From a checkpoint of a small transformer trained on Wikipedia: 9.15M parameters, a variant of Adam for these matrices.
Each number is 128 + 24 x the weight over its row's rms, rounded and kept within 0 to 255. Layers, rows and columns count from 0. The size above them is the row's rms in percent of the matrix's.

# layer 5 MLP gate, 1152x192, rms 0.0802, rows 132-166, columns 0-63
size [ 93  84 100 100  97 105 104  94  99 112  90 100 104  98 117 102 103 102 112  91 101  88 102  97 105  87 108  93  96 110  93  91  91  94  98]
[[138  91 107  74 152 149  96 151 156  97 109 139 140 148  97 141  90 120 127 146 135 109 139 147  96  98 125 137 140 153 133 144 111 153 154 133 162 126 137 129 122 118 137 131 135 146 160 105 133 171 164 128 127 147 130 149 109 140 148  82 156  88 162 126]
 [136 141  92 136 157 144 145 114 129 136 152 106  98 197 138 125 153 120 133 179 107 126 117 156 138 115 135 131 170 132 104 176 125 120 131 149 198 160 122 137 125  93  98 155 170 145  96 162  63 109 136 132 114  90 124 121 110 178 123 126 164 137 166 137]
 [136 135  98 141 106 108 132 122 145  79 125 105 135 101 150 125 142 172 130 155 115 122 117 112  93 125 110 129 133 138 125 155 119 176 126 105 188 114 127 128 135 131 120 166 121  93 156 120  94  86 117 108  98 147 119 115  92 125 119 148 140 157 164 185]
 [149 138 119 105 154 149 169 112  84 154 115 140 114 115 114 149 118 123 180  92 154 108 118 144 136 120 140 145  91 122 103 156 148 144 155 100 120 179 131 169 122 157 114 144 148 112 116 132 130 118  94 102  68 102 138 128 118 127 144  82 142 145 130 117]
 [148 147 118 142 143 130 145 148 124 140  95 136  83  82 130  97 137 153 132 110 129 116 171 138 161 171 147 138 158 123 148 169 132 128  94  94 205 108 124  89 140 123 143 131 136 105 112 162 130 119 129 155 119  74 160 148 129 106 131 102 138 137  93 137]
 [141 140 130 123 119 116 123 151 139 170 149 133 136 129 140 134 108 127 180 122  95 140 102 173 136 110 140  91 118 150 119 166 144 154 131  99 107 159  76 155 135 154 134 168 150 147 124 123 157 125  91 113  83 127 113 152 116 149  94  86 159 136 175 135]
 [ 95 148 135 128 131 101 137 138 127 139  88 147 170 130 151  99 175 146  83 192 133 135 148 164 105 147 124 111 139 125 161 131 147 126  97 114  88 111 137 134 157 163 151 133 110 141 151 158 129 114 124  73 142 117  92 140 139 136 139  76 161 110 135 120]
 [ 89 135 173 142 121 150 146 117 141 137 166 123 135 152 109 113 143 120  96 119 150  97 177 150 146 167  93 165 138 133  69 144 163  92 117  83 112 142 130 151 163 134  96 136  79 158 103 149 147 148  79 144 104 148 130 138 123 141 125  74 115 119 111 123]
 [124 118 148 123 157 173 135 103 126 143 129 144  99 103  97 119 127 119 166  98 104  93 143 119 138 125 136 122 150  95 119 141 109 141  91 163 154 104 137 144 109 115  91 154 147 137 147 134 152 108 117 144 104 107 105 155 132 158  99 182 131 152 108 169]
 [155 137 126 131 115 110  86 134 133 140 166 123 130 124 112 106 142 102 149 143  89 128 178 125 153  93 132  88 136  96  96 134 109 147 133  73 146 163 150 163 103 112 124 146  91 109 152 177 125 130 173 131 140 122 126 104  88  95 115 161 118 136 100 150]
 [ 62 104 121 124 111 153 140 136 120 120 122 134 132 122 129 155 137 148 111 120 121 117  99 127 143 132 133 130 102 149 123 115 124 160 112 189 138 152  70 137 137 136 145 142 155 165 114 104 114 140 123 129  82 147 139 148 158 162 141  77 151 113 159 125]
 [148  79 121 131 136 106 110 138 142 136 117 152 102 110 141  91 111 124  96 143 142 118 154 129 158 118  69 120 125 112 122 122 129 123 129 114 136 135  90 124 135 165 130 145 111 112 131 114 176  88 121 143 133 119 131 157 153 110  88 128 141 155 169 144]
 [124 132 147 113 130 157 117  94 142 160 124 149  98 150  89 101 105 132 155 179 109 109 153 127 116 117 125  70 170 123 114 131 126 129 121 115 124 163 139 143 133 162 108  97 147 150 151 148 147 168  98 133  87 104 142 153 132 148  97 105 157  72 134  87]
 [124 131 142 143 152 145 136 129 123 108 139 122 137 123 123 144 104 110 161 134  86 152 125 136 120 144 100 135 106 127 150  90  88 153 147 147 133  99 162 154 127 106 127 115 127  94 182 141  97 122 119 202 129 133 130 127 127 133 106 131 104 129 159  95]
 [132 110 128 140 129 128 146 122 104 111 117 131  97 157 108 135 132 165 159 163 125 150 144 111 125 139 177 119 130 124  99  99 101 139 107 143 125 146 190 132  97  80 113  77 126 163 127  99 142 102 174 148 154 111 108 142 105 127 121 165 147 135 109  98]
 [183 127  94 169 138 131 130 146 159 113  99 108 106 108  93 168 107  85 104 108 120 102 153 184 149 114 113 161 148 110 173 110 127 159 127 111 104 116 134 142 176 119  86 142 111 151 111 150 176 145 122 147 147 145 156 144 135 133 118 112 101 115 154 181]
 [145 148 121 143 104 111 166 124 126  97 110 121 102 121 138 169 114  70 160 106 125 113 145 123 118 148 135 140 135 144 108 114 161 129 108  94 104 135  84 120  87 120 145 138 121 126 146 106 155 116 132  99 164 137 138 147 148 122 122  77 108 102 139 167]
 [123 181 112 158  98  93 110 172 137 145 103 120 145 119 117 140 162 142  95 129 114 122 159  77  97  90 155  70 103 116 126 128 165 127 113  62 134 114 138  72 184 133 122 134  98 145 146 136 106 106 149 125 145 102 119 130 109 121 180  88 148 107 106 120]
 [115 118 144 124 124 135 111 192 108 141 100 121 107 132 157 153 187 125 171 140 102 116 121  91 140 102 137 118 113 101 138  94 142 113 149 101 125 159 132 153 162 166 154 128 130 115 136 128 121  79 121 128 105  99  99 149 141 118  85 108 161 129 148 136]
 [150 119 151 135 134 110 104 128 124 101 147 163 132  80 102 115 117 119 126 158 176 102 106 136  95 140 152 120 144 143 111 138 152 130 170 147 104 128 174 117 165 185 110 134 128 113  90 141 138 139 126 125  82 131 123  99  98 144  93 166 175  50 150 133]
 [ 91  77 134 133  85 138 145 142 158  65 176 137 120 119 123 125 142  79 122 121 100 130 111 117 124 128 111 142 146 131  97 107 125 129 193 119 125 154 149 110 111 146  95 137 139 133 143 120 116 138 145 127 110 149 135 109 119 139 116  99 142 135 132 125]
 [124 136 105 125 160 136 170 108 136 142 153 160 127 106 145 121 198 118  65 120 174 126 143 125 131 163 121  93 143 122 141 139 146 123 150 131 104 136 155 168 142 175 145 107 164  99 140 113 123 114 104 101 138 144 105  98 116 155  98 117 143 113 150 132]
 [141 150 143 127 126 139 119 121 116 137 114 135 126 130  71 112 127  96 133 179  99 117 159 127  95 121 145  81 156  95 116 140 164 116 113 162  87 150 122 164 130  88 110  99 138 137 138 144 179 119 124 126 134 124 131 119 144  96 100 101 118 156 124  88]
 [ 91 118 173 157 117 119 152 139 115 129 116 137 150 119 126 152 126 111 120 132 119 148 124 129  99 128 167 129 102 164  90 130 118 113 155  87  98 160 123 100 154 120 146 117 100 163 128 149  95 117 114 154 129  97 131 152 141 133 166 112 160 146 131 104]
 [136 147 136 107 124 152 139  97 109  97 111 122 169 136 139 133 162 190 116 117 129 129 110 105 124 135 123 148 165 157 124 160 142 144 127 117 170 111 114 114 104 163 140 128 135 162 103 100 133 120 131 135 131 128 124 134 156 188 120  89 154 145 123 151]
 [144 130 171 125 123 100 121 115 133 140 109 144 149 131  66 128 120 136 168 125 114 127  89 174 119 178 146  82  81 142 159 201 151 120 152 137  96 117 157 114 147 118 113 135 129 142  77 155 156 146 124 126 102 138 133 101 142 168 138 143 162 106 106  96]
 [137  99 137  72 143 125 108 149 137 158 131 189 112 173 102 164 161  94 112 112 152 139 148 111 136 128 141 144  98  69  98  76  74  68 108 110 135 175 129 129 106 120 120 146  92 170 117 118 189 116 125 136 115 123 117 161 141 113 106 161 142  95 153 111]
 [115  78 134 115 138 173 176 124 127 134 146 160 113 127 119 147 134  97 114 133 101 126 106 123  76 122 133 155 116 114 122 172 107 132 137 137  95 147 150  84 117 143 102 112 139 109 139  85 140  97  96 151  60 146 139 127 110 133  74 124 135 122 140 136]
 [101  85 158 114 110 108 119 130 134 156 113 158 120 104 148 151 130 142  88 108 105 132  92  99 141 140 140 152 141 138 124 139 111 110 134  58 116 136 102 149 119 155 153 124 178 130 113 122 130 116 133 127 104 114 108 168 156  94 132 127 164 160 128  66]
 [131 134 115 108 138 174 127 129 140 153 125 156 123 146 136 155 135 164 145 125  94 131 113 106 103 122 112 109 132 148 159 115 156 151 119 104 150 159 121 119 133 144 105 125 152 118  91 166 140 104 199 125 107 122 118 129 121 124 120 146 158 180 151 138]
 [154  88  88 171 144 104 164 123 138 123 119 130 151 152 136 138 133 152 153 133 128  85 164 129 116 113 119 141 140 146 110 131  85 132 140 170 170 157  97 112 151 111 122 157 130  90 127 119 125 137  76  85 135 153 152 111 159 133 175 140 121 134 117 144]
 [134 137 161 132 114 109 136 104 131 158 152 137 169 128 138 133 176 123 153 127 189 129 109  88  82 165 127 124 120 102 154 155 133 101 129 134 141  82 149 132 132 145 135  77 114 128 112 149 104 134 140 140 165  98  89 172 144 121 117 126 152 121 114  80]
 [132 138 166 169 120 140 128  88 143 123  99 164 147 117 104  94 161 124 117 123 150 104 131  93 148 126 136 112 125 117 111 126 138  86 148 133 150 147 162 126 124 139 162  94 120 152  97 133 118 140 128 133 102 142  94  84 124 125 135 126 141 120 169 149]
 [ 95 155 140 142 126 110 117 119 150 136  70 117 160  95 119 124 152 131  53 131 146 104 135 119 198 154 105 123 136 126 140  92 125 149 125 167 132 136  82 125 145 129 145 127 162 146 166 125 121 115 151 128 107 151 110 148 131 135 100 115 146 145 129  72]
 [120 149 148 129  81  99 148 127 138 114 106 145 122 136 127 112 118 158 143  94 126 116 147 140 129 152 101 143 124 165 129 160 148 111 135 129 102 119 131 154 138 138 104 150 155 130 137 141 121 101  50 120 102 125 147 111 134 149 145 145 162 152 110 106]]
# layer 5 MLP up, 1152x192, rms 0.0768, rows 132-166, columns 0-63
size [ 92  77 104 103 100 103 107  96 107 114  97 103 106 101 116 100 104 107 110  96  99  89  98 105 111  84 111  98  97 111  94  89  86  96 100]
[[157 121  88 126  93  81 105 134  91 146  80 126 186 119 171 124 125 134 118 166  76 141 130 150  97 101 136 103 157 155 144 113 160 143 119 159 134 168 120 122 121 132 153 145 105 123 162 117 110 136 133 129 109 161 107  99 145 157 157 179  96 135 165  82]
 [155 119 127 137 131 156 139  88 126 125 138 122 139 117 139 132 149 175 152 121 154 116  99 161 171  83 144 104 109 120  92 135 140 109 152 116 121 143 112 106 139 143 110 144 183 103 109 159 119 104  88 114 112 137 160 106 112 115 158 145 173 221 165 146]
 [ 92 106 109 126 119 123 133 108 118 102 129 156 103 161  99 160 118 135 100 163 132 120  87 158 121 179 136 176  94 112 136 140 133 108  93 138 124 163 120 140 140 126  97 156 161 145 117  96 167 164 104 166 131 141 143  74 133 136 123 114 110 144 161 147]
 [ 88 100 140 110 123 168 127 111 144 178 120 146 146 130 124 139 124  92 123 113 126  84 119 120 127  95 166 142 148 163  73 158 178  85 180  94 143 137 130  92 120 122 114  80 136 129 100 149 109 118  92 121  96 140  84 118 143 132 136 121 100 119 157  96]
 [113 155 160 145 141 104 146  98 133 123 105 146 151 108 111  76 162 116 191 138 128 103 170 109  74 134 149  97 113 109 156 144 122 107 190  76 108 119 104 166 136 148 112 172 113 108 110 124 154  76 114  63 109 110 133 152 162 104 142 103 139 123 107 147]
 [144 125 145 112 117 139 140  93 116 146  95 117 139 154 127 130 157 119 158 129 137 132 137 163 101 155 185  93 123 136 104 125 127 122 145  84 111 148  99  93 118 139 143 179 157 126 132 119 125 113 133 132 110 185  98 106 132  96 116 141 121 126 171  85]
 [118 148 111 142 104 137 124 110 125 130 118 117 181 114 142 124 102 130  95 148 149 115  81 112 112 136 123 127 105 207 122 126 113 117 208 145 162 129 144 124 126 114 131 126 108 139  84 126 124 150 122 127 113 176 100 179 122 141 159 122 111  89 176 142]
 [135 138 131 141 124 113 133 120 155 141 146 139 140 115 123 111 114 107 119 121 144 130 171  94 172  82 132 111 127 115 123 148 129 109 150  77 134 124 118 123 123 143 132 118  98 161  80 141 164 129 134 186 102 175  99 133 119 117 143 108 138 137 122 126]
 [168 143 104 137  92 143 146 115 115 147 120 172 127  91 132 159 152 125 140 124  97 144 141 129 147 144 102 106 110 185  76  87 113  86 163 116 114 166 136 141 140 107 139 106  96 159 123 138 135 117 153 103 112 169 121 121  99 147 135 116 131 125 127 127]
 [137 152 142 131 120 125  88 129 139 159 183 152 139  87 126 114 122 104 112 140 105 119 134 122 160 100 119 133 160 124 107 104 114 104 151 111 133 136 137 162 109 103 130 151  99 103 118 129 133 126 211 144 136 116 144 119 125 115 165 144 137 148  68 148]
 [122 112 142 143 101 128 199 142 105 132 112 156 113 121  96 128 131 113 119 137 142  94 147 119 142 146 153 107 143 156 127 118 180 125 165 136 166  87 110 137 137 162 168 119 132 159 145 126 141 140 122 105 151 106 124 108 115 138 139 143 127 119 166 100]
 [ 91 131 121 117 121 160 138 159 130  80 118 134 119 126 142 117 118 126 128 147 129 141  81  93 129 133 146 160 152 126 137 159 140 123 110 132 125 119 117 133 108 153 148 119 106 101 162 131 117 140 134 148 141 132 126 159 146 137 153 129 126 110 159 181]
 [116 124 132 163 121 155 161 133 123 144 116 126 118 143 153 150 110 152 139 158 127 138 117 163 151 120 150 117 156 134 119  90 122 137 106 179 100 156  70 120 102 165 142 109 143 157 174 136 151 148 148 101 166 131 136 120 118  83 125 117 117 123 143 149]
 [117 130 118 134 116  96 113 124  85 117 146 129 112 105  61  93 132 159 143 112 157 110 100 108 135 118 159 129  93 166  88 131 108 125 150 135 110 153 118 162 114 112 138 134 112 119 137 123 131 146  95 123 115 159 136 135  97 126  99 106 154 145 163 144]
 [106 167 135 108 114 135 180 149 123 106  91 131 119 142  84 135 130  79  88  99 110 135 120 114 102 136 157 104 166 137 134 104 129 141 128 120 117 110 184  85 111 124 133 124 130 146 160 157 172  80 138 129 167 118 142 118 123 114 114 158 127 112 118 113]
 [152 192  83 154 113 115 142 199 147 102 163 116 187 152 117 142 117 152 123  99  96  90 142 157 127 132 140 156 137 115 180 107 133 152 153 120 125 147 125 143 151 144 121 149 146 196 123 135 148 136 154 115 109 123 137 158 155 133 175 128 115 115  93 161]
 [100 109 128 168 139  83 128 146 113  69 129 116 165 123 185 137 112 111 110 145 149 116 127 120 107 119 125 145 122 102 139 166 110 129 153 150 119 131 113 173  79 110 168 170 159 150 101  99 120  82 119 134  83 117 166 125 112  62 135 145  95 145 139  81]
 [160 140 116 145 149 108 106 133  92 161 113 129 151 107  71 154 127 109 113 126 152 126 142  59 130 117 134 125 134 139 163 135 106 148 144  86 101 153 128 120 122  96 144 163 113 135 113 142 151 136 138 148 158 150 135 144 138 115 120  94 143  74 117 103]
 [137 132 130 119 111 113 100 134  71 151  96 147 140 133  87 136 108 130 134 148 134 145 144  90 124 123 167 110  91 162 152  86 150 122 125 129 112 155 126  89 150 116 144  66 142 107 151 135 135 113 108 138 148 115 114 103 121 177  71 122 104 130 104 183]
 [139 125 106 159 146 122 137 154 122  74 138 107 124 115 138  85 110 131 141 129  95 150 146 125  76 139 108  87 126 149  96 132 176 124 128  96 165 120 118 150  90 113 175 130  65 142 149 108 145 165 132 147 123  61 144 135  73 143 110 102  75 109 123  96]
 [110  81 102 128  99 159 107 136  98  80 136 121 135 119 139 167 129 143 171 158  81 183 139 121 145 122 120 136 123 161 105  91 143 132 125 132 144 150 120 156 105 135 135 147  99 136 135 100 149 163 117 176 151 133 134 113 144 107 151 167  79 113 132 145]
 [145 124  91 145 143 118 142 122 180 147 115 158 148 128 125 155 151 147 107  87 149  88 140 117 155 170 143 112 116 145 139 131 106 137  78 162 158  86 141 176 123 128 125 129 107 136 125 156 156 139 120 143 118 152 121  74 168 166  85 113 110  93 186 176]
 [121 122 157 118  52 100 144 151 136  93 137 108 185 123 130 134 139 126  99 131 114 161 137 200 141 202 115 148 113 134 112 129 123  91 154 131 144  82 120 115 188 162 136 139 134  77 121 128 123 125 105 122 124 109 164 138 153  95 139 113 135 166 120 120]
 [155 169 120 142 126  87 136 143 175 116 125 135 101 156 124  41 140 160  97 102 161  95 113 126 117 127 147 137 151 108 142 162 136 103 120 151 129 121 125 106 123 149 136 169 162 131 172 134 142 140 138 126 104 139 109 137 121 115 126 137 152 106  60 104]
 [122 113 137 125 119 115 110 131 129 143 134 101 135 154 145 102 173 105 137 143  71 158 158  82 131 176 130 118 109 100 112 130 108 164 120  91 114 153 132 162  89 134 168 131 109 121 134 143 143  96 132  88 161  77 114  96 107  91 146 146 108 141 121 160]
 [111 124 153 127 141 105  81 119 113 149  83 118 132 153 157 174 150 108 175 153 130 150 114 158 106 152 156 101 140 120 149 125 168 143 136 100  50 120 175 104 136 130 138 113 151 105 135 159 139 112 152  92 149 139 152 111 103 100 182 122 124 116  58 153]
 [139 108 120 152 137  75 145  88 204 156 124 146 159 112 125  96 132 143 108 157 103 135 128 134 124  85 144 154 137 143 104 141  69 119  99 123  99 138 102 132 124 113 125 137 128 139 114 126 104  89 117 124  84 122 130 148 111 176 146 124 150 151  85 125]
 [135 141 119 134 162  85 131 102 137 128 103 147 117 149 106 148 146 121 131 170 102 114 132 162 120 153 150  95 135 103 157  88 132 124 107 142 165 128 139 116 145 134 169 105 122 187 133 158 163 143 146  88 154 117 133 147 138 172 125 120 180 107  85 125]
 [134 134  95 123 117 118 146 118 115 150 128 136 123  97 125  92 154 137 150 144 141 120 172 124 141 146 121 160 163  82 137  77 121 118 116 117 134 158 105 111  96 136  91 125 129 142 147 113 151 120 130 156 163 114 204 141 110 115 127 121 152 103 118 139]
 [125 114 144 122 119  71 109 172 136 128 168 154 127 147 116 124 141 132 101 133 117  85 131 156 136 137 129 165 122 144 142 125 113 128 135  98  93 125 149 139 146 126  67 162 149 142 124 122 141 144 104  98  94 142  88  71 176 112  89 102  92 145  89 138]
 [155 143 141 119 145 100 106 144 111 122 120 169 170 157 162 139 139  89 157 181 105  70 144 112 122 124 142 121 132  96 165  88 128 158 133 184 174 134 134 146 118  99  98 110 175 159 113 188 162 108  72 107 118 165 133 177 138 128 165 156 149 137  78 134]
 [141 118 125 145 126 173 111 124 141 165 148 127 129 169 115 112 109 135 102 145 129 105 103 131 111 104  95 132 135 156 138 118 130 112 131 163 126  96 123 174 152 162 130  85 141 186 150  98 142 128 117 115 123 137 145 140 165 135 149 123 162 154 139 116]
 [116 124 144 176 118 135  97 102  99 128 112 129 165  96 101 114 128 136 119 108 175 134 140 133 131  91 137 133  82 158 123 129 161 106 141 146 128 126 140 168 143 106 161  89 133 163 124 124 106 145 147 127 110 170 127 126 150 109 144  99 109 116 179 135]
 [123 143 160 120 160 141 140 145  68 178  96 144 154 167 132 168 130 117 117 136 163 113 186 103 115 100 146 127 150 115 147 122 109 141  90 122 153 103 149 106 138  86 106 110 155 140 128 113 132 120 156 102 144 139 139 153 109 125 104 146  98 131  69 124]
 [ 68 145 119 195 128 142 114 149 108 113 126 115 160 130  89 123 135 147 132 115 126 125 129  81  79 107 144 112 133 102 154 147 143 118 148 120 140 134 127 126 133 144 137 158 146  93  98 119  98 132 141 108  96 117 142 103 140  90  98 171 131 130  95 113]]
# layer 5 MLP down (transposed), 1152x192, rms 0.0747, rows 132-166, columns 0-63
size [ 95  81 106 100  97 103 103  98 105 108  95 102 101 103 113 100 103 106 111  93 100  89 101  99 113  82 113  95 100 110  95  93  88  93  99]
[[130 133 116  90 173 116 134 161 139 155 103  48 170  78 135  91 131 136 112 114 142 136 163 146 133 148 122 133 149 171 134 106 109 129 119 115 126 192 132 139 140  81 178 125 144  66 139 146 116 131 119 144 137 155 166 128  96 128 129 173 118 127 129 127]
 [110 138 130 148 155 123 113 136 108 158  81 176 113 145 136 135 107  86 157 145 117 133 134 134 177 148 104 135  99 122 142  84 154 113 155 168 119 102 132 142  97 107 121 125 105 143 117 107 119 114 126 149 159  95 131 132 152 115 129 147 120 133 152 146]
 [181  83 150 156  79 126  97 111 122 169 145  88 125 125 143 121 178 140 132 127 113 140 145 117 128 107 106 100 160 135 161 112 129 115 131 148 124 127 108  82 125 133  84 112 123 121 145  87  83  97 121 147 163 133 122 119  89 119 123 154 126 137 166 138]
 [151 134 133 153 152 150 117 148 118 100 122 145 122 136 108 140 141 124 136 135 116 119 103 125 146 140 133 123 115 140  88 117 111 154 100 108 104 155 133 143 134 105 116 115 112 151 116  70 142 117 146 143 162 119 110 128 157 152 115 115 164 166 142 137]
 [161 136 151 156 141 135 124 104 108 181 130  99 170 119 145 122  97 137 127 104 134 120 146 131 109 123 128  78 102 139 122 154 111 133 136 124 157 111 125 123  88 135  92 119 121 144 149 142  66 122 131 128 134  99 113 148 117 159  86 139 116 117 129 137]
 [101 144  99 130 124 120 133 133 140 135  88 134 125 129 132 113 115 119 133 144 122 147 108 122 121  88 114 121 116 138 107 127 122 105 100 130 108 130 126 127 128  97 150 155 141 125 111 123 123 107 115 105 112  99  92 118 141 171 113 152  95  91 165 118]
 [154 153  88 163 136 151 114 148  90 118 142 159 106  88 135 133 114 119 124 108 116 120 107  93 124  92 112 133 133 115 100 128 148 105 126 165 138 157 177 143 105 106 141 181 101 138 120  95  87 145 139 130  98  92 135 129 109 136 116 147 122 137 118 145]
 [115 116 149 139 132 194 142 106 121 177 115 116 117 174 127 135 137 138 120 150 129 129 140 131 120 118 148 154  85 120 118 103 168 160 117 112 109 114 113 104 148 138 119 165 157 150 134 113 118 138  79 105 129 132 141 143 126 126 130 142  95 127 115 101]
 [127  79 125  82 181 114 161  90 149 141 116 154 139 152  94 148 176 152 123 151 133 116 167 128 136 101 112 102 127 143 130 157 132 135 138 153 101 172 126 122 122 173  98 130 168 130 100 137 104  76 119 123 147 127 136 133 116 122 109 128 136 119 131 108]
 [103 116 135 111 113 148 121 129 123 106 106 116 132 120 154 153 104 145 137 134 148 121 101 109 119 133 138 187 132 155 132 110 186 116 185 146 119 120  91 127 131 121 151 109 154 131  80  87 115  99 125 142 116 139  99 138 166 142 187  72 134  91 146 176]
 [161 137 126 121 131 139 120 188 169 139 131 121 100 143 116  76 138 147 147 107 118 118 143 166 125 143 144 149 128 111 168 174 125 120 133  99 130 142  99  92 117 150 117 128 132 159 120 162 142 143 140 117  73 115 124 168 194 113 115 135 120 146 107 131]
 [134 144 101  92 142 119  91 148 130 143 144 122 125 111 137  98 160 138 110 174 128 139 102 120 125 127 140 123 159 153 120 117 151 142 152 182 167 121  77 136 107 107 130 170 125 156 139  92 119  90 121 168 108  90 132 119 125 104 103 114 160 144 160 131]
 [129 121 144 143  89 163 127 173 116 131 129 164 154 146 123  85 136 123 133 108 126 160 145 124 123 102 119  81 140 152 130  86 126 115 156 136 115 144 138 154 131  90 117 140 143 144 129 169 154 133 144 155 139  87 142 114 145 137  68  87  91  91 140 113]
 [108 147 117 133 116 166 143 144 143 142 136  68 125 122 170 114 159  99 142 123 115 166 105 120 109 117 112 106 123 139 108 125 149 129 154 135 123  99 150 147 139 180  93 137 112 136 128 133  72  93 169  97 100 138  88 132 125 131 146  84 124 165 112 161]
 [133 120 167 170 129  81 130 100 109 121  76 145 122  80  64 152 124 134 120 124 102 132 132 101 168 124 136 122 131 162 139 114 127 119 158 155 150 109 111 104 121 118 100 134 130 144  61 128 180  61 131 154 130 123 130 155 147 128  86 128 112 127 114 151]
 [123 148  95 155 111 122 143  71 159 123 106 117 110 103 109 161 151 129 131 119 173 123 146 167 111 148 135 120 104 178 106 137 109 169 130 129 119 110  86 131 146 114 161 123  91 127 168 135 177 121  81 145  66  89 121  91 113 150 143 128 137 117 155 122]
 [111 169 107 121 102 108 115 103 102 146 101 122  97 117  89 123 147 135 101  98 153 125 115 117 166 139 112 112 103 138 120 166 114 158 129 155 150 149 164 136 169 170 122 149 167 139  96 132 138 181 125 110 144 108 136 122 117  70 148 134 137 136 101 112]
 [152 122 119 159 156  95 108 146 102 133 108  97 121 136 148 150 143 158 174 129 129 140 158 162 113 103 133  94  72 140 140 127  89 145 168 120 140 101 119 151 168 103 136 109 104 117 121 126 169 123 113 118 140 158 157 130 159 169 109 146 116 100 123 139]
 [157 142 125 132 163 132 120 111 126 190 122 132 115 142 154 106  76 149 156  81 156 131  93 153  96 132 133 127  91 129 153 143 130 133 139  99 116 137 155 149 150 121 137 114 100 154 152 135  77 102 152 102 145 110 160 115 155 138 101 100 123 113 162 178]
 [119 124 163  97 141 124 120 153 140 132 134 131 122 118 140 156 109 146 148 126  96 148 112 125 130 120 183 117 127 130 137 154 100 113 101 136 149 121 121 129 120 107 108 106 131 132 137 103 145 110 135  98 133 206 140 127 149 129 134 132 113 168 124 124]
 [162 180 152 134 118 115 107  99 115 127 122 141 121 119 149 127 164 107 133 146 128 136 111  97 147 135 131 154 113 148 137 133 102  79  75 132  98 143  95 132 167  84 145 149 110 119 116 124 147 108 192 137 142 163  68 112 149 123 121 122 169 144 141 146]
 [150 146 145 137 133  97  96 110 105  89 110 138 155 186 121 107  98 120 144 106 116 131 129 154 133 147 153  69  64 141 160 161 134 101 173  72 147 165 126 129 146 112 152 154 160 142 144 117 130 125 125  78 154 140 108 145 160 159  92 115 141 148 112 132]
 [135 162 161 129 133 109 101 166 166 156 101 114 144 178 155 126 121 138 130 163 138 136 137 138  83 161 128 121  96 125  92 122 149  98 158 106 113 126 128 141 166 188 106 131 109  84 142 144 156 146 113 172 128 124 134 136  95 122 128 119 116 109 141 139]
 [121 157 155 142 138 129 158 131 135 130 153 123 115 149 125 127 125 139 129 134 128 104  92 141 132 139 185 145 113 127  98 136 110  91 137 116 103 129 126 108 117 173 125 109 111 149 126 147 136 154 146 171 100 145 121 135  77 161 174 118 157 104 157 111]
 [153 137 127 148 136 119 112 146 132 119 156 148 140 141 136  91 147  88 133 113 137 134 178 130 156 124 125 161 124 132 134 101 115 110  95 131  71  96 128 179 139 121 133 155 112 130 111 127 118 107 110 125 129 128 164 128 102 167 142 136 148 109  77 167]
 [124  97 140 128 112  61 142  93  98 121 173 102 121 129 160 113 153 112  95  82 135 111 115 152  82 107 111 141 131 124  66 135 127 149 128 152 191 113 120 147 130 101 126  95 125 112 115 131  66  87 165 158 167 138 135 172 131 131 146 106 142 128 167 135]
 [136 117 118 108 156 125 120 135 129 141 119 134 184  90 135 135 174 129 113 128 148 111  92  95 131 105 150 111 127  83  52 115 147 101 128 148 131  79 121 167 114 133 132 158 110 148 134 112 106 111 138 130 140 138 132 151 132 109 141 127 128  99 121 106]
 [130  92 110 159 111 127 164 141  96 112 138 128 112 137 116 160 121 135  94 132 105 135 126 126 158  96 155 167 165  98 175 164 121  99 147 147 145 149 132 143 148 118 156 128 155 149 127 104 141 114 153 130 154 166 142 119 107 106 106 133 120 193 124 111]
 [129 138 132 116 162 124 122 103 136  88 142 153 151 118 131 121 152 135 114 123 145 106 133 118 127 158 150 156 160 140  83 138 147 144  78 138 108 100 109 135 137 170 105 155 127 136 133 115 115 109 112  96 112 143 147 126 119 112 174  86 162 128 125  87]
 [156 134 105 113 132 156 107 146 126 181 102 188 135 131 142 102 134 166 106 123  95 140 142  83 157 140  90 154 153 155 132  53 111 127 122 121 119 104 109 131 153 115 123 145 127 180 128 151  66  95 134 144 131 125 164 132  92 129 120 134 121 134 128 160]
 [131 114 132 175 155 123 141 102  99  93 140 107 126 132 156 127 134 165 139 155  88 114 157 114 106 123 124 120 140 136  88 130 103 123  80  98  93 156  98 104 184 103 101 118 121  99 123 118 108 150 126 116  95 168 134 104 125 151 170 103 138 136 107 140]
 [110 113  86  92 125 119 149 122 106  62  95 136 116 125 106 102 144 140 120 122 126 104 123 119 152 139 132 141 158 140 104 144  79 112 165 173 108 106 179 153 139  83  95 146 146 117 126 116  93 116  84 164 131 130 114 118 140  98  69 114 157 149 115 146]
 [113 153 142  76 147 142 145 135 126 135 141 120 126 136 106 180 119 174 143 117 109 120  95 160 129 123 134 125  93 134 128 117 135 135 158 150 115 142  97  93 132 168 139 141 126 110 126 121 125 124 132  97 113 153 110 109  95 133 136  80 118 131 112 130]
 [ 90 160 162 126 174 117 105 116 123 178  99 112 143 135 121 146 126  91 117  97 111 103 130 144 104 132  88 143 134  93 110 143 128 112 131 144 128 116 156 148 157 120 124  99 132 130 169 151 111 147 146 111 145 123 123 106  94  80 165 105 101  84 158 128]
 [145  99 148 132 129 114 135 104 113 137 119  70 115 138 149 132 100 111  95  92 113 148 118 158 138 142 145 108 146  80 115 128 130 160 140 151 113 138  94 124  99  98  75 136 163 137  97 153 122 172 168 131 134 108  98 130 112 111 122  93 110 131 153 123]]